Weights of a small transformer language model.
Size: MLP 256 SwiGLU, 1.58M parameters.
Architecture: RMSNorm before each block, rotary positions, no biases in attention or MLP, untied embeddings.
Training: a variant of Muon for these matrices, 115M tokens, 7038 steps.
Each number is 50 + 10 x the weight over its row's rms, rounded and kept within 0 to 99. Layers, rows and columns count from 0. The size before them is the row's rms in percent of the matrix's.

# down: layer 2 MLP down (transposed), 256x96, rms 0.161, rows 90-113, columns 0-95
# gate: layer 2 MLP gate, 256x96, rms 0.295, rows 91-114, columns 0-95
# up: layer 2 MLP up, 256x96, rms 0.301, rows 91-114, columns 0-95
down90 077:38 58 34 53 66 38 40 51 46 51 43 54 54 52 70 36 53 47 56 59 50 50 38 58 54 52 50 50 54 40 50 49 63 40 37 62 64 57 37 33 57 43 64 54 61 68 67 36 41 54 60 60 35 48 61 49 45 44 37 59 50 63 53 45 52 53 45 61 31 43 21 47 54 47 45 60 59 44 51 45 38 72 57 53 36 58 53 55 41 42 76 54 39 51 60 49
gate91 105:57 41 44 17 53 50 56 48 64 32 38 45 46 44 58 50 65 52 37 52 47 45 55 49 51 51 49 51 43 51 35 37 39 45 60 56 36 53 58 56 62 75 43 33 66 53 54 42 67 51 71 49 59 47 40 68 47 45 49 59 40 41 42 37 36 54 53 50 26 57 52 41 48 63 48 34 49 45 33 56 44 35 49 47 58 41 47 53 65 53 45 57 44 37 54 61
up91 112:52 33 58 42 58 45 56 35 47 49 49 31 56 60 35 51 48 39 52 55 50 55 45 59 46 27 48 44 71 50 48 45 35 32 68 46 59 63 52 52 49 53 29 39 47 48 49 62 62 53 48 47 63 55 71 49 52 64 40 54 37 55 48 37 43 43 60 48 43 54 42 40 51 58 57 35 68 59 38 34 50 49 47 44 60 72 67 65 58 40 53 49 45 31 52 57
down91 108:54 63 73 49 80 63 58 54 62 57 64 54 49 53 57 59 68 59 47 49 34 50 56 52 57 58 64 65 37 51 35 39 61 41 66 40 45 58 43 39 67 54 52 52 64 39 69 33 43 38 44 54 44 34 49 47 45 60 46 72 60 54 39 51 54 30 56 58 36 37 53 47 50 38 37 49 51 60 58 50 48 51 51 37 35 47 48 52 43 49 47 58 53 53 45 56
gate92 108:46 58 57 44 50 50 56 72 48 54 64 52 50 66 49 49 60 49 53 36 40 32 58 62 51 41 52 61 54 56 63 56 58 46 66 61 57 53 40 43 50 53 44 43 48 50 57 41 50 36 46 41 50 34 45 29 33 55 42 46 45 38 39 58 64 43 55 44 47 50 53 65 53 34 64 43 47 51 29 45 56 55 65 39 45 26 48 41 59 21 43 55 69 31 59 46
up92 102:63 27 65 47 41 51 58 46 34 38 46 41 55 32 41 47 53 58 60 61 49 71 35 36 37 50 49 45 50 45 47 73 51 58 38 67 46 44 63 62 48 63 66 38 45 45 53 65 57 55 56 56 51 57 40 66 61 48 48 45 52 44 48 57 44 57 42 43 65 54 50 31 39 54 60 56 61 58 53 57 59 51 47 49 45 69 38 70 52 73 48 55 38 59 53 49
down92 099:44 58 47 38 54 61 57 58 37 45 40 47 43 42 49 39 71 45 48 50 27 42 38 60 39 34 54 64 59 46 72 54 53 56 58 55 65 55 50 44 54 68 25 49 43 43 57 53 69 52 62 44 45 31 41 56 34 65 46 24 49 42 40 45 48 47 51 54 44 50 45 51 43 59 55 57 46 39 45 55 55 54 72 51 49 49 47 52 61 51 44 64 70 54 49 70
gate93 104:53 46 36 40 50 42 54 50 52 38 37 68 57 62 56 31 67 66 43 61 42 34 66 39 42 59 54 54 38 39 42 46 39 54 45 44 53 42 61 61 69 52 51 48 48 65 46 62 51 41 48 58 50 53 47 61 52 50 35 59 48 49 53 57 54 54 38 42 34 31 29 72 42 52 32 40 59 42 40 52 33 53 44 54 54 25 38 55 65 46 57 51 56 58 54 58
up93 100:46 48 39 40 56 43 59 51 55 29 46 61 37 63 47 38 55 73 39 56 39 30 69 56 50 48 55 53 41 33 49 50 47 58 60 45 50 46 59 62 65 51 56 46 51 67 50 63 40 51 45 58 50 54 58 60 57 49 37 58 55 45 45 67 61 43 52 28 30 31 29 61 47 49 37 51 57 49 45 44 39 58 48 65 44 31 33 51 62 53 49 62 53 59 57 54
down93 099:42 62 66 65 43 53 52 56 49 53 28 50 74 48 42 56 52 48 48 48 61 41 47 55 49 29 55 54 59 67 31 63 34 51 64 36 56 51 55 39 44 60 53 59 43 52 54 32 53 53 42 31 46 39 44 37 54 50 54 56 57 56 70 54 57 49 49 56 47 66 50 53 40 40 44 72 64 67 59 53 48 53 31 37 42 55 55 52 64 57 48 39 64 52 43 66
gate94 102:44 43 43 32 56 60 50 40 36 53 34 42 54 60 50 49 36 52 32 74 53 44 44 46 55 51 50 36 63 55 32 46 56 44 38 53 40 56 46 67 59 64 44 59 59 44 41 56 37 39 40 33 57 56 59 57 51 52 46 63 45 50 29 41 49 51 61 36 41 60 45 43 38 46 61 74 61 63 60 60 48 58 57 55 35 39 60 61 42 37 62 53 57 49 34 45
up94 106:43 39 50 51 51 68 61 51 46 35 55 46 40 46 63 49 52 66 60 52 57 51 63 43 60 83 57 53 48 49 43 47 60 42 52 57 62 47 48 45 52 61 53 54 38 39 52 36 63 41 59 53 66 55 63 24 39 43 63 23 51 57 62 59 40 50 60 49 35 54 52 57 57 54 70 56 52 45 45 42 44 39 61 45 56 50 51 45 46 52 53 40 38 52 49 21
down94 111:52 50 40 58 50 63 52 52 48 60 39 40 51 47 33 80 48 36 46 73 50 38 54 45 55 61 50 50 50 41 36 52 54 52 57 48 68 38 49 73 54 45 43 59 57 45 28 58 35 43 39 47 52 70 49 72 39 47 39 66 53 51 52 52 52 49 53 55 51 68 60 28 36 45 56 46 56 53 53 50 50 53 53 47 35 58 57 50 49 44 55 65 54 63 37 72
gate95 087:41 54 55 52 70 44 45 53 41 46 35 55 63 20 59 61 51 49 45 39 47 61 42 59 57 60 61 37 49 29 49 49 44 59 51 54 42 41 41 37 61 42 41 55 37 59 64 53 62 52 50 58 60 50 50 49 62 55 41 54 42 73 48 53 65 61 47 61 50 47 63 47 44 60 53 54 46 27 54 56 51 50 51 64 35 62 62 37 55 45 23 55 40 40 47 35
up95 086:60 50 54 45 31 63 59 54 58 48 73 34 44 71 40 46 46 51 63 64 53 40 47 39 41 37 46 69 57 76 47 53 50 42 46 42 63 63 59 64 40 58 59 57 59 45 48 36 46 57 46 42 49 62 45 42 33 44 55 42 51 37 48 47 38 38 69 41 49 54 40 50 62 32 58 45 50 63 45 40 55 45 46 38 59 52 27 55 48 51 65 57 45 59 57 60
down95 088:61 59 43 52 36 59 53 41 47 71 48 44 36 55 44 52 55 46 58 49 64 40 61 42 65 54 54 71 55 43 43 49 34 40 50 27 44 54 73 50 55 56 60 38 47 56 45 63 59 54 56 29 52 54 46 37 39 54 61 43 39 35 48 34 48 39 35 35 75 50 60 46 39 54 49 38 46 57 44 44 62 52 49 46 64 39 45 52 35 57 56 50 65 65 59 51
gate96 092:68 67 45 55 23 32 36 58 36 42 45 56 50 48 55 60 46 56 48 45 59 55 61 44 52 44 53 55 56 42 42 44 50 59 45 39 28 45 60 61 64 51 61 53 52 60 64 66 42 68 53 46 42 54 58 60 60 67 54 56 53 40 41 52 45 61 55 49 60 41 41 54 52 45 47 52 51 42 49 48 41 73 22 43 35 73 46 58 49 52 50 63 59 49 38 36
up96 084:43 44 35 39 69 63 57 53 52 64 57 46 59 59 43 55 43 53 40 71 49 59 50 43 44 38 45 58 58 47 53 42 43 50 53 63 42 47 75 39 49 51 49 40 44 50 39 53 49 31 42 46 54 51 71 58 39 45 44 39 52 53 64 51 60 41 72 47 43 54 60 42 37 67 53 31 48 36 71 44 42 54 55 57 30 27 65 58 56 50 53 47 42 62 61 41
down96 090:56 44 39 59 21 58 52 45 46 57 39 48 28 54 59 48 47 42 55 50 64 54 45 53 58 66 47 66 26 57 48 45 51 49 48 45 19 45 52 78 54 44 58 58 60 59 69 56 51 45 47 52 44 51 61 59 62 52 56 36 36 54 49 64 45 53 50 42 47 49 42 58 39 42 57 54 46 44 43 29 57 60 69 62 57 56 51 64 52 45 43 58 62 37 50 48
gate97 098:45 65 57 52 35 58 56 51 25 47 41 53 46 61 47 54 44 57 33 71 66 66 44 45 28 60 52 40 56 30 44 51 61 55 46 57 37 42 50 42 54 62 58 38 35 51 57 56 48 61 47 49 45 50 50 59 72 42 42 51 70 40 52 43 44 50 41 51 61 62 49 47 57 69 48 61 58 63 35 41 54 40 27 55 52 36 40 43 53 36 42 41 51 51 37 48
up97 107:54 53 63 61 27 53 45 42 38 49 56 54 42 46 59 50 55 50 39 60 61 47 50 32 36 44 57 40 47 36 52 49 69 48 55 56 52 50 47 61 54 63 53 57 43 57 42 48 42 54 61 68 48 55 51 57 74 45 59 53 57 43 66 48 51 26 30 42 39 57 53 52 58 53 54 63 63 54 39 46 51 33 26 46 36 27 60 49 39 35 47 57 48 42 36 46
down97 102:67 49 47 46 50 60 33 40 62 38 42 60 37 51 55 49 55 42 51 43 43 42 49 34 52 76 23 47 42 48 46 54 47 52 47 61 55 40 66 58 34 55 50 59 50 61 49 58 53 48 38 66 38 63 66 49 52 34 57 41 51 49 60 44 38 53 47 31 41 62 53 67 73 53 45 49 53 63 49 34 39 53 62 48 57 46 49 58 59 36 65 57 41 47 70 51
gate98 111:47 53 46 41 49 50 49 44 63 48 54 58 47 53 33 39 34 65 42 69 57 59 73 48 61 44 44 46 36 53 48 55 34 50 41 46 27 48 46 42 65 50 61 45 52 53 33 42 32 67 54 38 55 53 62 53 44 48 49 48 44 47 45 46 46 55 63 61 28 61 35 54 56 73 30 56 37 56 31 29 59 46 40 39 53 42 44 53 46 40 52 54 46 47 43 55
up98 130:42 58 45 34 51 52 41 54 62 37 63 36 58 58 34 20 35 61 46 68 52 61 61 48 54 53 40 55 44 59 49 47 60 57 31 56 42 61 42 49 58 42 63 66 45 59 38 43 28 56 43 43 54 53 57 56 37 57 41 47 59 48 50 55 51 48 58 40 46 58 41 66 53 55 55 62 39 47 40 46 50 31 41 35 58 24 46 58 65 39 56 49 48 50 59 61
down98 115:41 41 58 61 44 52 57 60 58 51 67 50 59 55 70 42 53 52 48 56 44 50 60 55 37 52 26 45 46 62 47 61 58 50 51 56 56 56 47 66 44 40 49 37 64 55 43 51 32 59 51 53 47 46 49 72 50 41 71 47 51 71 54 64 34 44 59 27 45 66 38 46 45 40 41 37 63 34 34 55 55 35 56 62 45 40 47 48 69 36 58 44 47 54 49 59
gate99 107:54 36 40 40 54 46 52 59 49 30 48 40 60 48 42 33 52 42 46 70 30 39 54 55 52 27 51 49 52 62 55 42 62 47 37 57 41 56 41 46 60 54 53 48 45 53 29 39 54 37 39 41 44 52 53 55 39 46 45 52 46 36 42 50 61 41 51 50 30 43 42 38 49 53 32 36 44 48 43 59 48 40 39 35 46 25 35 58 72 48 47 33 49 50 64 62
up99 106:49 45 25 37 53 53 57 54 47 38 54 36 65 53 52 31 38 46 38 70 38 40 50 55 72 28 47 59 58 59 58 48 63 50 39 55 40 56 41 60 57 42 47 46 39 55 46 45 56 49 39 35 58 55 49 53 41 51 49 50 33 45 54 50 55 60 64 50 28 55 41 44 44 58 40 42 49 62 42 55 34 34 34 42 39 36 45 58 66 56 47 37 54 57 67 59
down99 101:32 46 53 75 60 51 53 48 45 48 45 59 47 56 48 54 24 44 42 44 59 64 67 34 44 56 47 52 43 28 49 64 48 42 44 30 51 38 50 25 41 55 40 66 52 52 56 30 37 35 62 59 35 52 56 52 61 48 65 52 52 63 51 64 49 45 48 49 61 56 58 56 50 46 49 37 51 36 41 46 56 67 49 56 52 60 39 51 46 42 54 38 49 44 62 34
gate100 104:30 53 61 38 62 59 33 48 48 54 53 58 58 37 46 41 41 61 46 57 60 62 40 73 46 56 55 64 75 51 42 59 55 50 61 29 38 39 50 47 48 60 55 47 43 51 54 46 42 46 40 63 67 44 57 56 29 56 51 42 44 54 50 39 58 56 73 47 43 57 48 47 40 50 60 51 37 50 43 58 52 56 39 41 61 55 68 41 42 48 42 49 40 77 65 53
up100 101:62 48 46 74 49 56 67 57 50 61 48 33 49 66 60 56 47 44 53 47 40 31 57 34 49 37 32 34 26 41 55 45 60 47 39 54 52 58 46 34 49 34 43 56 47 38 40 62 35 52 57 26 39 61 42 53 60 44 46 59 49 58 54 53 55 47 29 47 51 38 58 49 63 50 37 50 69 45 45 39 53 44 53 54 44 42 42 60 47 50 55 64 61 38 36 47
down100 100:30 55 56 54 39 49 53 57 65 39 55 44 49 39 55 42 36 48 59 46 54 39 72 58 32 50 64 56 52 60 39 45 38 63 68 53 39 54 44 45 47 51 35 47 51 62 46 55 43 60 47 51 65 49 66 45 50 53 45 54 56 56 54 73 63 44 51 64 56 69 68 52 22 46 61 55 37 52 50 63 63 29 53 54 65 58 44 45 49 69 55 49 51 56 50 63
gate101 095:42 62 36 51 53 45 46 43 47 55 44 42 75 52 47 66 57 54 40 42 69 54 43 40 44 63 45 31 43 55 44 41 56 41 57 41 49 40 42 44 49 44 42 53 54 42 57 64 49 71 49 56 38 49 42 51 78 56 55 50 40 63 51 77 43 65 57 52 58 53 46 48 58 51 53 75 53 52 47 46 55 23 41 52 37 54 50 60 37 42 53 41 45 47 44 29
up101 094:41 46 43 39 51 47 55 44 57 57 37 76 69 57 41 53 50 40 44 25 42 57 46 40 39 50 63 40 47 59 51 54 49 48 56 63 45 30 50 42 60 46 57 47 45 65 52 48 48 49 43 58 45 50 46 41 57 61 44 43 70 45 49 67 49 51 56 62 65 36 32 58 55 44 36 69 53 56 34 49 76 36 37 48 31 37 47 46 39 39 49 36 55 45 51 48
down101 101:45 51 44 62 63 49 45 51 48 47 33 58 53 65 49 36 33 23 58 46 40 41 39 34 49 25 51 42 47 70 60 49 50 33 54 59 64 40 40 47 44 44 45 45 44 56 51 48 52 45 51 57 25 36 34 56 54 50 35 51 53 53 42 61 42 74 48 46 55 55 43 55 60 52 49 62 45 47 53 40 57 42 26 55 52 45 68 54 39 37 45 40 49 49 48 33
gate102 086:53 46 48 50 58 46 43 42 53 42 65 28 38 42 57 51 31 49 41 47 48 48 40 54 59 67 22 53 44 58 50 42 39 55 53 43 45 61 54 41 45 57 66 58 49 46 58 58 44 58 42 42 46 47 65 47 74 58 46 42 27 49 69 33 47 39 45 55 56 49 41 27 58 60 44 42 64 58 40 32 58 33 59 44 47 64 65 52 40 53 47 57 45 46 62 53
up102 082:56 28 34 37 47 52 39 46 62 59 30 45 48 35 36 39 59 44 58 65 38 40 56 43 50 51 56 58 57 57 43 62 33 36 52 51 46 43 54 59 60 45 53 50 51 44 58 43 62 39 74 56 52 68 49 40 31 50 46 66 49 26 46 55 51 64 46 58 35 50 56 58 46 32 44 43 45 66 54 72 39 41 50 58 61 41 55 43 51 39 66 53 51 52 53 51
down102 083:57 55 40 43 40 42 37 68 56 57 40 47 35 41 54 62 63 53 59 63 40 45 45 40 27 53 61 38 56 42 54 49 65 59 36 49 52 47 45 32 55 40 22 46 42 62 47 48 43 65 72 61 46 66 50 36 45 56 48 73 62 57 40 55 56 44 65 51 32 56 41 55 55 34 48 58 36 48 55 45 60 43 37 48 40 46 50 44 52 56 56 43 55 50 40 41
gate103 103:68 53 58 47 49 32 48 44 31 55 41 52 74 46 43 49 43 48 51 69 51 42 52 65 58 51 48 49 42 48 73 49 62 54 56 52 52 44 41 50 66 44 57 57 50 52 65 51 63 26 47 40 46 47 53 40 55 60 69 64 56 42 61 54 53 59 50 61 53 66 57 29 47 52 34 60 45 35 52 42 44 31 25 58 45 45 39 50 52 37 45 53 38 50 61 60
up103 097:34 61 49 63 55 40 60 67 50 31 71 40 42 40 38 59 48 42 47 39 47 64 56 44 45 56 53 36 62 52 50 45 44 62 57 56 52 62 66 36 47 44 42 58 63 67 61 56 40 64 38 43 65 47 56 41 49 60 46 30 53 57 38 47 51 64 68 19 56 52 56 38 64 57 55 57 48 60 47 52 40 44 38 55 54 58 50 68 47 55 41 46 50 40 44 59
down103 102:52 36 50 57 62 47 68 49 53 57 45 58 37 66 49 36 48 40 48 33 44 50 56 43 49 46 70 36 46 49 57 53 52 54 62 39 47 44 54 59 41 59 34 76 55 32 58 55 42 58 44 43 27 46 45 56 41 69 48 41 22 49 54 44 54 50 67 49 51 57 42 29 42 51 57 46 59 54 48 65 47 63 52 54 49 41 66 62 53 60 58 54 47 39 38 67
gate104 084:55 46 46 48 43 36 27 48 59 44 52 40 52 46 36 53 44 61 44 39 51 55 48 59 37 51 40 54 41 54 54 53 66 39 52 66 30 71 61 54 56 36 52 58 59 36 44 34 50 58 55 59 37 51 57 49 52 41 48 54 48 37 50 51 65 54 56 64 72 39 48 72 61 44 54 46 39 67 25 52 66 51 48 29 47 47 68 47 57 60 55 44 66 42 57 49
up104 086:37 53 57 51 64 71 69 42 51 42 52 50 41 58 54 57 40 47 55 67 47 43 54 52 46 40 51 58 60 49 50 36 39 60 49 36 73 31 45 40 42 53 42 48 46 58 54 60 36 59 48 39 69 54 51 45 40 65 64 59 49 66 49 52 45 66 51 50 30 56 49 32 52 61 44 51 66 23 66 36 34 58 48 65 57 48 44 54 52 51 38 52 51 62 47 54
down104 085:54 42 46 46 34 54 34 72 39 67 49 48 42 37 65 60 57 47 53 43 24 54 63 58 57 47 30 45 52 62 61 47 31 64 53 59 39 48 45 45 54 56 39 52 54 60 44 58 53 49 49 63 52 42 53 29 58 46 41 46 59 50 51 60 47 62 57 62 52 66 45 79 47 49 56 46 61 34 50 31 51 39 53 52 53 54 41 50 40 65 53 36 66 54 54 40
gate105 109:56 47 26 57 56 40 44 32 62 42 65 42 46 50 57 48 42 38 41 61 50 54 54 55 53 71 50 52 37 51 64 54 51 41 67 53 60 29 49 62 52 56 52 66 60 42 47 34 60 42 63 59 49 54 46 53 40 54 58 62 27 29 36 63 60 56 62 44 41 53 44 56 38 59 57 36 59 40 33 38 29 42 56 46 46 47 45 48 43 45 49 44 33 49 46 61
up105 108:56 54 42 52 56 28 40 40 59 43 60 40 45 49 61 52 45 42 39 58 53 53 48 50 58 62 59 54 46 53 61 55 58 48 70 46 57 39 47 56 51 50 44 61 60 34 50 32 63 51 65 54 48 58 46 67 37 55 63 67 29 33 48 54 67 52 69 47 47 57 51 57 43 62 67 33 56 46 37 34 20 45 51 53 47 38 42 44 37 40 58 40 54 51 50 63
down105 099:51 62 65 49 59 45 43 48 52 41 36 49 49 68 68 62 65 45 43 54 58 51 61 43 50 58 48 46 31 57 43 54 43 38 40 60 48 71 59 29 60 42 43 37 41 48 64 62 48 51 45 47 40 44 44 54 24 47 50 31 43 54 53 53 48 49 55 52 52 46 43 64 46 63 42 52 31 65 67 50 58 51 40 71 70 52 48 50 67 56 41 37 41 45 66 59
gate106 112:40 41 44 66 56 56 43 53 59 46 64 40 35 42 56 45 34 27 62 63 34 48 43 63 64 51 52 49 57 50 57 57 47 46 51 59 75 51 56 44 59 50 62 50 53 31 51 51 49 55 38 53 52 45 56 38 25 51 36 36 51 45 60 49 67 51 72 53 46 51 54 52 48 40 43 30 33 52 44 49 55 61 46 49 54 55 45 41 67 76 55 48 51 68 53 48
up106 107:47 43 53 29 51 43 48 58 64 44 42 56 55 36 66 57 57 57 50 45 45 36 52 38 54 42 53 55 59 56 48 71 40 45 46 43 59 61 57 60 35 41 40 73 81 43 53 43 29 58 69 68 55 50 48 55 65 62 37 67 59 49 33 54 50 53 48 44 51 46 36 48 52 42 48 62 56 50 44 61 53 58 45 44 54 31 51 34 42 52 64 43 52 40 53 60
down106 119:60 42 44 60 41 59 53 51 68 38 44 49 44 40 34 61 53 55 41 40 42 58 54 45 57 68 65 29 38 43 37 47 54 54 63 54 53 55 45 58 62 66 54 40 34 69 47 71 64 61 39 42 63 58 50 38 43 29 44 50 37 54 37 52 33 61 51 56 54 43 48 53 61 44 50 45 62 67 51 42 73 46 58 39 42 62 51 65 50 39 49 59 58 48 55 47
gate107 101:63 47 48 56 40 46 57 58 66 48 50 31 52 37 61 45 45 70 50 58 32 58 39 55 45 51 47 48 50 61 37 43 56 65 44 57 65 41 36 58 46 51 60 43 32 49 48 71 47 60 60 36 48 49 50 59 52 33 35 53 48 55 60 32 40 66 58 43 42 43 42 29 48 59 71 47 41 36 45 55 36 43 42 46 43 41 52 41 58 53 69 30 56 61 48 57
up107 109:55 58 59 53 49 40 54 50 33 56 58 56 48 61 57 63 50 62 55 34 59 59 57 52 56 57 60 35 49 64 48 43 77 46 36 45 44 48 56 66 35 59 53 58 41 32 51 61 42 41 50 44 27 47 43 53 57 52 49 46 60 52 40 56 45 31 53 39 50 42 44 53 43 41 68 57 56 53 35 44 36 67 57 39 53 73 35 48 49 49 63 50 40 70 29 45
down107 108:62 34 61 71 46 52 72 54 43 39 43 51 50 51 62 40 53 64 37 50 55 55 65 50 53 47 38 54 72 52 53 42 62 34 50 47 59 39 48 72 51 58 52 50 32 45 44 63 63 50 45 21 34 53 54 65 54 41 56 39 57 44 41 57 40 46 49 66 49 40 52 71 45 58 59 63 51 54 54 42 54 51 55 46 41 59 49 49 53 64 62 58 68 61 40 49
gate108 100:46 50 54 41 42 55 40 45 39 47 56 69 44 59 32 50 44 55 55 58 51 53 43 49 52 32 34 54 38 27 28 55 39 65 45 40 37 65 38 49 49 57 66 40 43 66 46 78 46 53 60 46 59 45 55 45 49 49 19 56 44 60 51 40 46 57 54 56 44 53 54 59 29 46 45 38 41 60 65 56 47 60 50 46 55 56 34 53 51 35 45 40 58 38 52 57
up108 112:56 41 62 29 58 50 57 52 44 35 47 34 76 41 42 64 70 62 53 61 44 43 42 54 42 41 53 40 66 37 71 52 56 40 54 49 58 52 41 38 45 60 53 59 57 39 56 52 60 62 55 61 46 52 47 52 43 57 63 37 57 50 44 79 43 36 61 48 47 57 60 45 48 62 55 43 50 57 45 70 59 50 54 60 49 63 60 51 50 65 45 63 53 46 50 29
down108 106:45 48 46 37 53 64 51 51 31 47 54 57 66 32 44 69 41 54 39 48 52 42 43 61 39 42 54 66 67 42 62 46 54 39 60 71 47 53 41 46 43 49 38 53 66 62 69 51 52 44 54 64 55 60 43 47 58 63 50 58 66 54 25 55 46 40 51 34 42 69 47 50 39 59 59 52 45 40 54 72 59 52 65 35 48 39 38 52 47 51 40 48 53 56 37 42
gate109 089:45 62 62 65 56 58 60 56 44 54 39 60 49 47 52 33 51 87 52 39 53 38 51 77 43 54 45 37 34 49 42 49 53 40 48 56 57 43 59 50 33 56 58 48 52 36 48 53 64 53 38 35 43 52 55 57 65 46 56 55 30 32 48 47 35 50 36 46 64 61 46 47 56 46 40 54 36 58 43 42 44 51 36 48 36 53 43 60 50 36 46 51 65 52 53 67
up109 101:54 65 36 32 48 44 40 51 48 47 61 47 72 38 67 54 65 47 51 53 48 64 55 26 50 58 44 47 37 48 45 32 59 40 48 31 45 57 40 60 30 66 48 52 56 74 50 64 57 44 50 61 39 56 47 59 61 70 59 45 47 64 56 68 52 46 45 55 46 46 44 58 61 51 40 49 56 58 45 53 44 40 69 61 65 58 41 41 58 36 53 50 45 43 39 43
down109 097:33 66 53 69 56 69 67 38 47 49 32 50 37 47 41 48 60 70 53 38 46 48 60 63 47 49 47 51 49 43 46 61 39 58 52 33 49 34 68 51 32 70 59 53 60 39 48 47 63 47 40 37 56 42 58 52 62 58 42 69 34 31 52 41 50 56 52 51 35 51 55 63 54 58 49 68 50 61 49 44 56 40 48 40 41 45 53 63 63 37 59 52 50 54 56 53
gate110 099:50 60 65 48 42 39 31 56 32 33 61 43 55 50 72 44 33 41 43 45 60 41 58 54 42 76 38 57 55 58 46 80 42 55 57 51 61 55 34 51 68 48 58 70 52 51 37 46 42 46 44 45 42 34 38 56 50 51 58 43 43 56 49 64 57 49 40 34 65 71 51 40 49 49 51 61 35 56 48 53 41 45 47 44 48 61 49 46 53 54 55 52 56 37 40 54
up110 100:38 64 46 55 44 58 69 43 52 56 38 52 55 52 43 64 57 70 56 57 37 78 39 51 55 37 61 39 45 44 64 36 40 54 30 36 39 48 60 50 26 48 44 40 45 42 61 41 47 45 49 42 60 65 61 45 43 54 50 39 55 44 52 47 28 49 68 63 59 33 33 44 50 41 50 56 46 39 58 36 42 53 48 56 53 54 54 50 43 43 50 68 42 52 60 47
down110 111:55 44 48 44 54 40 45 46 51 65 57 37 52 41 64 47 40 37 48 40 62 49 37 52 55 56 48 51 41 46 37 49 54 41 68 58 54 51 33 53 80 54 48 58 51 51 45 56 54 56 54 62 44 29 48 48 54 44 42 53 36 53 60 51 46 58 36 41 50 75 65 53 45 53 44 52 49 57 49 73 57 43 70 32 29 44 39 30 45 56 48 32 61 63 36 47
gate111 102:37 47 39 66 37 49 55 39 44 56 48 61 56 50 51 61 53 53 54 62 47 46 67 57 43 56 48 42 45 36 35 47 69 63 50 48 35 42 47 60 48 51 48 52 47 41 47 59 46 32 39 36 55 57 64 35 50 65 51 54 38 54 64 43 37 32 55 52 30 79 55 44 43 35 65 60 55 54 53 52 47 33 58 70 59 56 49 67 61 54 38 53 40 35 55 49
up111 102:38 45 33 56 46 46 51 40 42 60 51 52 66 49 55 50 52 43 37 65 44 50 75 57 38 51 44 51 42 51 28 47 66 55 52 50 27 43 42 49 53 48 43 38 44 44 46 54 52 34 42 39 36 60 65 51 51 61 53 55 29 51 72 39 40 41 50 48 52 63 51 60 43 38 50 58 44 42 53 54 42 46 65 74 44 53 61 64 56 47 49 40 25 47 66 58
down111 098:49 47 47 50 35 52 42 61 67 57 47 57 46 54 59 57 39 60 50 28 50 40 42 58 53 64 48 52 67 52 23 45 33 74 47 41 39 56 54 51 52 45 50 50 45 60 56 45 60 52 48 50 39 40 40 85 53 49 36 47 39 45 54 45 38 59 54 60 46 29 64 56 38 53 46 57 62 59 60 56 42 50 45 33 50 48 55 62 56 44 35 43 40 33 57 59
gate112 084:40 30 62 61 40 40 46 47 44 53 42 55 48 34 52 43 37 61 30 65 64 61 46 40 49 48 55 57 61 31 43 42 68 64 72 40 43 43 46 61 48 58 25 64 52 45 50 55 44 49 63 26 44 54 41 60 54 59 44 49 52 61 40 54 49 61 68 56 63 63 63 37 45 46 43 47 45 34 63 57 45 50 62 52 42 44 53 50 54 60 63 39 51 50 46 51
up112 089:65 63 49 49 50 48 42 50 46 55 57 41 46 53 57 55 76 41 59 31 32 32 41 58 41 46 31 53 50 62 66 53 31 33 45 45 59 45 61 37 57 51 69 41 54 55 53 55 50 59 41 68 54 40 48 60 45 51 63 49 50 44 46 39 49 49 35 42 53 45 37 55 54 61 35 46 39 72 33 51 56 37 41 61 50 59 60 57 55 41 33 56 60 54 47 34
down112 094:63 70 43 42 65 35 65 35 59 40 51 44 51 50 40 59 63 50 53 45 45 46 41 66 37 26 38 60 52 64 67 59 51 44 41 53 50 44 78 42 62 55 48 63 57 62 56 60 49 46 54 63 70 37 57 45 57 41 55 49 39 50 31 43 62 45 48 40 59 47 40 34 57 54 46 47 52 36 47 44 53 41 57 55 53 36 33 57 47 39 39 41 48 56 46 41
gate113 088:36 60 33 50 38 65 47 44 66 39 53 46 56 31 62 56 71 57 51 42 57 60 42 52 49 58 53 55 52 47 41 52 61 52 52 51 56 50 53 62 57 55 49 52 23 51 63 53 51 60 46 46 47 53 54 48 64 59 39 44 57 60 31 49 55 46 46 40 40 34 62 58 39 38 59 50 47 53 38 57 52 58 39 51 77 41 41 45 50 77 68 38 59 50 39 28
up113 087:41 59 33 52 40 62 45 41 63 41 56 37 64 36 64 56 70 58 53 45 57 57 44 48 44 64 53 52 68 50 33 49 60 44 45 48 56 48 46 70 58 56 51 63 33 44 60 54 54 59 50 51 46 55 57 46 68 49 40 45 59 52 27 45 60 40 50 42 40 36 60 56 39 42 57 45 39 62 46 49 54 56 49 51 71 43 26 49 45 65 65 39 62 48 33 34
down113 093:41 57 50 69 54 51 53 69 40 22 61 41 50 63 51 46 58 50 62 66 41 50 51 37 48 43 27 38 49 55 59 40 58 49 61 34 39 41 59 64 54 45 38 55 49 52 38 37 44 45 53 39 45 46 47 55 51 30 71 42 57 47 42 51 52 42 65 31 62 31 54 59 47 55 45 57 34 61 51 37 43 64 41 42 59 44 55 46 34 44 45 44 45 46 53 34
gate114 100:50 50 59 40 53 57 62 74 55 87 44 42 55 48 35 50 58 56 51 50 64 49 58 52 52 47 54 68 60 48 49 45 63 27 58 52 57 31 33 55 71 57 61 54 40 52 54 59 59 48 38 44 52 66 56 44 42 52 47 53 62 48 63 53 43 61 46 58 42 64 55 40 41 52 36 60 51 54 39 51 59 41 61 49 47 47 39 48 56 41 53 49 73 46 65 61
up114 107:56 54 36 61 53 40 44 31 45 36 66 53 31 39 51 52 56 52 52 53 33 62 49 51 31 49 39 28 42 50 59 53 45 86 55 52 39 70 65 40 37 46 49 52 60 50 40 48 59 54 39 54 40 37 39 53 54 49 52 36 51 39 33 61 49 55 47 59 68 33 47 59 58 38 50 40 49 53 54 41 41 58 48 45 47 54 49 44 43 51 56 42 32 64 42 52